Part of a small language model's weights: 7 heads of 32.
Each number is 500 + 40 x the weight over its row's rms, rounded and kept within 0 to 999. Layers, rows and columns count from 0. Numbers have three digits each. The size before them is the row's rms in percent of the matrix's.

# layer 2 attention output, 224x224, rms 0.311, rows 0-113, columns 112-167
091:460569419463600483523583493407547500476493561409497503478497465549482405506477468445521543441489503481474482503500541455549549503517466521526484560509521491497539552515
099:490555488494544491507492513562500523505443570444481491497532486441492557493546521501523515476546466498477562463481420533485502469533436547520519463548518558528536498553
106:443564567480451540469460466418486506458534476429544498539478509485434470497442485499515505556557481436526529449505556476515550491515515429446454522494545567469545423537
093:480532435487504410479493444516530531498517430511452527481492511524456485491525489573481510431477486526540442535514529471501455502472487525487481448477489544420503435498
096:479518538452511531504510493480447461574554510509539543466495526455498520523508490549529482501547600504534528512515494462544465509562501468461504484564513510498506491472
100:465510570499534504514560506520594481489550513485463518497480468588502452534533517520580551511455537466489450501472408483439435499482469502495498533479459447477516525531
118:375574540483459511564445504471492533553537511450490531528523536517492462574551493494453496455541496540492452481477537451517445470511486487441424517569607513489459518487
087:515460508563598475435523421498549486455481472516455508504502531528458566524448455446494574478516528462510506535480486490508460519538489485530485496515454460489496490470
091:482506571529573523587521482525488442487511535473526414493469497514527558436473488482490515497472518455496462520526550515495514540517456487446507421486566475512566512453
098:497594498492515515546444510470503513411451509493523510529458539445471526467504530540474535500538467455485511506477495557465493525503478494479497534473474499518485515534
092:479526525543495437502442536556553499461519502535487492501495457498479510488530489451549532494446523523500446500512482514491473521478536530538515428468507540537453528531
101:537491504479559593520453528554499444465485501458530489479529507493517517450489483455566469509530526502520529526480506527517487487550520558476475503573474492498584471491
093:506571571490448473466493492544385405551483469496459539473540543449428483460503498465502530509525456462483435565488532558519508490493482532495490459470490495526494486537
101:522437496474487505578444547555540519418469528560468502526481474542537475516507471524433477522558537523530504526468439506521475499520472491483514444561481422527513552445
107:534444553462482543476534496517455453506486547489418512414520564493487510480543499472506512527513479484465494505569509470514460490504573445496471543421466469604463512463
094:489458542460525465563455550469506506467461487496503472512480532534546513482445498555509585486481481535496458517511537511480515451511528491579484434515523469564465477429
098:502518475501515506486482507456446461477504518522503463510483471560496522520536488496459494507473425457487489488487501544553555514499448472521521505426420479513535532519
099:496547522492510581462592437591468553573561461481531567509519468518492520507519507442500481508507516463411533501497499502504528499511512459495486492474492541449566495556
114:440457496545474571521434502505525439485526493518478477480487527562542494469526496484539538513459507526524528496438516501531502494520450494524460526510516536434579502472
098:519498457489475523514492434553472519490479480461489444480465433489508473452569474428539514534513528503483535427455440516468536486540521526513416541431470501522487487458
100:504496469518553494565478483552534402488432440515443477480442573545500485517510501477518509511469420496472462515446520500517488559461506457493477544531488480384537523514
098:450508485418427518510516456498505550460509523510468480498484493535505439507489463494458463529491495495524472565475525471487519479500492502439573435478570537429495537466
085:489517496425453521514492535488471480536568480495532525486469450465479511453502444462532461513485499499455577542477523520490499532520501448536544519500579527468539483493
111:479504401515520493521496486424494498415521440569528524508533421504530502534471485533512480451523529493577450487486464555507492473439518507514461455506522491536493449593
100:504461503541494473510472520468502558557508506532519449484489539526522512468510565543499478480506527468449461425477493528491488513541439526502561451444501462487545519530
096:495537540531450465443562478418468545481509497522498501575563497467552526494476475511415499515469499500430501524539525517504470475482492501426477526432469513551446579453
092:527478515503510461507469497539517541485499486487616472503512552470592507500560475483524502522518490480481483488440478542493461494502518519504462517485528557483549496543
093:411564425495528512525526496471551505532547450560537522528466462411531508534466541507516526498486506469493513525506478523532522549511457489431461487371549428496501458589
103:516473585511510584507491501551534520479474452476506538516450481511517489444475556517511475474469491505481499473458470519497553537459517463510526542564454484548502476552
108:439480475503459545475549444512500481563455500421455433462469567484490463538489511501572508530519440466446512447536495494448486498514504518475516555500489428494558535455
088:485498487487504449461495455438453527550496505556449441539502515492507465546497509568564510489542485543483468486447445469484480476496507514555466514466483486490510563489
113:608476462537398568484524571453494483475522472534464485533492514524517462546445501542494477550523488505527534474584519454473480502498481507533483510459542489487486464472
120:522450516517514575500461481474509533515527460482541493517509495516470500479492520479512495442456458495507504531566500463491473481559544509516527483498526501498503560482
098:521484525487607535461542546438527508553513516525539489476446468481451509521484445437533506465466462520481469473512531507525520494529487522481483493479531489526476455499
099:517468511412532501484485485479536457523492442525506480509531475562478510546457510492494475463499538500455547517473537444539454478455501513508489478569492492533511523496
095:518547534501451522492479478429476439469445466494498498524541492465426504497427482585508541504436476477511454455460543473556476404442524467523544458499432492475552542442
104:536473477518448457483506508535516535496480433543476510520552551540523495477527525490545466444513510487541481471459510502544489510455499505530502528420497455506501490553
098:483509466541541530460525554522563489572567530508522544515499502524539424499459468560521475502529448517522465461533545511451478484551548497505526505575497457470505576536
095:506418522425520483520468486484511621457551488421494497546519434500539504484500519461481430527528535517491488469571536519474510538513468524509470486500504491441453436514
096:560455516536498466453497511463492473463484556443462520483478443476494523487539554498484507526534497484557547523522539529460558481446520465462496518472488470451500508448
097:537426536427457449448483495488534514539473519558484550512526489548451543556517546535485460502525466464463542495466496533471531476516493455545541532541467556542458447528
096:488528521498499491492544590508521445425520484512521525536503562458527534507526544501569460519503525495503521540527534552556495498489517488482538507463547455450529579497
098:470470448419480520510533447413514485501519519479478519486459461529509498500475495485537491533497529484468525473515474556514452463486504523531473491509548544549536476537
095:566570484529544545511524550473488545482476497475466406485501438474507547544515472521470434497499488509480539500486443514485491518500524483550559517470499459525427480526
093:500512475489450560480468549487483542527478503528534538535507483518543495509570524468448445475465507507576589463448503509445440504482513465492550490538588503511524539476
093:480457588474517462491469544521458404477485445483546481563508519498486466453574547515443509568495528453509419456536449548442462499478493506522568494494445506496537472514
101:518542465492482466545487474454448567513575522519457501458509487441494527472542523497445503482491476442482477506462465538525537493517558486551534473452444545499466453501
107:482434454475479542490480561504508504488591580504496457522434488492464497459534461428545544477464478555519519444496527497492531525460478497499472526498521466532489433535
101:432459532431535551509486395553553519555475494550509459524489491503502479470492475450538488503505467486485517488558512450500428431530491484458517452465445600552458540438
094:516488505521544443448504565523551420472420550458485521474517523494498498389481465520472466538522505514518575582508546491455495489524549493479515428480440487484501486503
097:537543512485471512499521486536486473456498475540487510523482414486503524461491472502509493502470520534542485557493529465500503513481484472511488481512556556465504499508
101:435527484390410500538484489495483440455461517546500487516445486444513505493489579444483504460504552491524495513515485470453533573525539500542512539496480462566434527486
093:568569510504436442514485493521457495506500515478577557455522486528442490555517500511477555551509484518529535480492460466532538504529496487538500523504474600481525520536
107:449490472573491488437524482485452581492573467514455513529474503476538474520516497547506491471589497556556490491543517464507508480449517536555466440565476539515490458548
103:479542553443477505513492559517451467456547468456501565499504474468487465518468480503534492520457503463459491575493513507479517492542521559496550513543510597509492499496
104:571487543504478494509519502497512564516451577472535567491556434435491498468518458428568507515518453479547484537515518563506528493445457537452481550491532441542460475478
098:485459518485463445493560516496497460526511515505495554530476478478516500457509513500492523518493547521501479517491484532523478515495575529489470452487493482535511532533
105:499431552562455495455510494483463470538533441548464468503572467501510555500490462492470492534508548482522416478423533548488579456505476448547523521485479529445558441469
101:582505508518574485475493478466524487490515580481554535504518539447576507486502516402486517463513499509452448428525524485509488483511488520502468422494531485488450481452
109:532505513510434479521562561520466493477472511492493522504521489542474485478530472529465526529535548525488526509513512436526478487456530516463564516499521489425472522434
104:518490526515465467498470482517477489488457536490506551495491484516522445538507465544515491510564561496512488477472494466557480486495532496518545486519442509544393538450
110:488476461501545561500472475451504529425517547418580490512543503452533457532559499490524493497448516506544521516462499500475486560505591512528527481487500527534517492492
109:509538526517416497468526524407463494515495508556511482540510487425531578510505461471453484503494487515542506472488521559534577514516463448465528532476466506500463526426
093:539515490567527510507503545499555480451544469492511493515490521504503549441559498523505551519489538495517540533481485511484511535527492520480527545478491486517535513546
100:506553456507491555539523491571486541399545499513472520548522518511514511447489483494475520449483506517450485580469474478454518515497485469469492549460532552536485441427
096:496549456473549472474490463546435494500500531447453497449505508444525446526507498550375518501517538492471557503494489493477531513540463490503512574488575535509437469546
101:493527442471571528488532495418508459506548492584492469406483464541478534523430539443457414550550543517491486497473463522547456467468476433505491459528499481534472498480
108:496533577501465543455544477564573461511495490507449509513462521504481493555536510433557476508528475505487506513520523457525445528482500521517498555519505518578504525533
104:555536537520481533456456542461484474420465506559513501510518480452549439498468472468516492498545547522547489497474450518525479558526477502482501562503508480516481483577
103:448566527560492476429489473519450512507537470477497528500547495558450494542524460473491475507458488453485490501492491485428510551482494475518485507470474585495503489528
109:521488484536513541466476474616528477495532502516473549514463476530509531503464486449545546511452456490557494397500451513557510499512512533536501479538443491466484505468
103:457470484550444456564508495451496470477485444542546529495531493436563541496487521470482483527518522497558431515476572469448550524496566529515520523533464486495586528562
102:479505546440499483528534595536534585470479536502479478554496550547481499521483466541452493515509507469503468442493445457541528550519529560467512488567488507480513570552
107:514457494461483521506519538467482421454599484514545478510506551518521456524543502570478433432493559470469483482472535469529451438521504500540575524469469456528532526435
092:450523540557531495446411491517434490475504560574476510531485538442473461492454489482481528537510507527530499506461529502532545495501512478411532476457574493487474455537
094:529480504501501500528465482536522534449551581520532500523512500520501522412544498535473459518455520526478508507571443475428462560532482535513543486416526573522433521462
100:494566515453488455510489485477474426516481508514502447485567492460525546510496497477462504561506514514464492472492476497497445483489538515485485528535491474469481520465
099:503537522459469475468496430506575567513453523548475446512508527481482521474497504453551514473476454579580577527511457501518550526435459501493505498482421505530483473475
097:565538471548471499523475481504498463453566478509490535483498467521520506506529529543571516452556497530478546544536549534465534507489467502515489530446499512526508422427
099:488484476480520520515509540533505518531500458465513440497519535532509441488482490497582480524524451539520531513557516513545508538525520472551524505508598491470539506553
094:448477502527507576391476513507466547555481455491474549463562542526488540507478485521493503458482537509514504459534509490540502591523468522513508500432496524491525547499
094:466468470517540474503436537508468483495483504505498512511499475501555482531495499482499499467464489505473513524462572502517511514507463449477511463514464480563567528476
101:500425596525508547515501457485477431465512507491502494482469484465508449521460511479500471452486506461494534495493466526516507503554493482509483495445507462490527504555
099:526507500520484537489434475510487565545448441489521470514439489525491506453530536496506439506487521466557499487541443538451541501548425440515515484485484525522491556560
098:503549558484541495546526488457485517440443476465474498492437503499473540519492492437497505545458482524540539488463510447522479519502543528519537493492463568475455490522
091:472486543504500498428560515470454558464548547470491482509514508502499484513473531470507569516446538487459546477576456485484523487510461478467508435534547540483466433456
091:528509509503520539483523482458420578519427472537536456506512463511442492486511465542448490433529513493500498451553496435591552470473491503543491534528525478463532459439
102:447511492529521516469524495561570564494549550549469492495510502500489528560522500525467508517455506460505485586539522543473471457481524510473467502465503521478480468506
094:510543529492470498446448584487434498547497504495516526511488533527503500483487461556436509448511503474467470516519439491497472498497523468501540573560434510501473504507
096:548503504461513505512559480543425524518503487533529484484504469564460516502505539467569477566447436496494473503533528520494555444538539522473489529481505495514485462493
100:496555467508600514554434517511465578504519465477535522570523469502567537477528494479529523488547447473504514535520516528503561473498464522511513487454515458505463541486
092:508545435542553510477525479525444521509481511523532526493433489527590546483538468518529502589447457488456466513482516471532464445509483534476493472506585554582488463436
116:560476460552545493520526389484455541548529523461495500470463487502488508425477507525435510476506494446468499424545487509449524483535490499474474567477531497427501470516
089:482428517518599469506521521459480494516511571497496509426485522541534507514474537504530470495533483508517479545529480425510521477500441490500501532581517569508520539490
100:488529473529482468496497534500600506526486512572522488493469498408495514593538472527468545471498519559495465535486549569479511475508527508544512425540414560558565524544
099:445482476484506542448496505579587494557471552499430482531425565477505525449465517521467529505519456498540492504532525505487506526535490502505485512497544480478426502546
096:539540482508528487462507507550526573476525477533507566505490476490525451439536479444465502419499476548474469505484495536521480466540462494470455467513486492594583560471
098:515548463496514461541528411516489571438568480510434489488506512501454495469474482466523496484478541496518514512486516516507524505530491538480467434505443487465474491522
102:528442466483442526474506555481461474506439458557546510483479491515539529472519484458466467522476458488507503518496493493469536494512473490505474411479481454524470498472
102:507544520486517515442461526443522547529490470522530492471500428455521506515543516496517480485444523463513484486475503511549571497452473488538528600557519517522567473462
106:500405523447485493486494462478526473507451530467502505480509471512406486530528518513533534468488582513504519467524522492498471535503504519488506545527501447473511442526
093:531503531551417468436502544613566479557484468527524504478485475502504480572470495510461468501441445406531573538491483447478490486487465495498462473520519532476479553529
100:506534480492433492471464487504543543564448514490539513468453512451503543498464454529467486516525458512483525491506446525510508518476435471490545543511421534510434502493
102:407525490470565517538532511543494545574478485496509468497487547525476477543470475518483479442486477464486471518474479525502528507519549535496465471536429501502486419508
093:489496569496541448512556531533489576519517420467506462539511498499473446550501546530513433495486526587456511487516515440501476475466500494470514480562481455517457465532
099:509487497465482484539505495420551464578492516488505473470445547516509496507490499453484487539476569558489484431479531434422497475532477557513512520515548482456541586492
102:518476441467550455494537483441471531464390513532504576435537482441434539536536476530436463510531507510489458490509473547531509448502510503507519488519551496567495436477
092:489502467498419477505584559551556484517473532452480521474502472464549479540534473460501421532491499475556495502496529508496587496491455508517467457515526477540505518508
104:505545499508587511446438502492403595500480472458467528509443455463410480509477562483515538510514461516514457484505447465501517493546465486447449458483486519530446488491
100:526496434454495474481486519493502502479530495483495499510489497464500475430530532495480513514528508518476470485469511494464461543461502472528529497524557501441508463573
091:451503513488557478470491426505520468497468478540485479507509470454491554483493499521484493509506541493490516489449493557540456556497510499438557555459519486476506457557
099:477578508523467500463519462479511457555478574482482555523506578524516471459469512492512536442508518551501517530471523496490545519481495498496531446506444497419466509511
096:504418541453522516530524490459453403447510549456488501522494484513489495529494540506486540519464460526465517517505475513585482532492542457500468521562562475576512467438
105:495517437451469477483553473537542444505541556530479517504511462488510485521503480534501538507502508543518500485469506514454511487488508502502550600510529526572467550481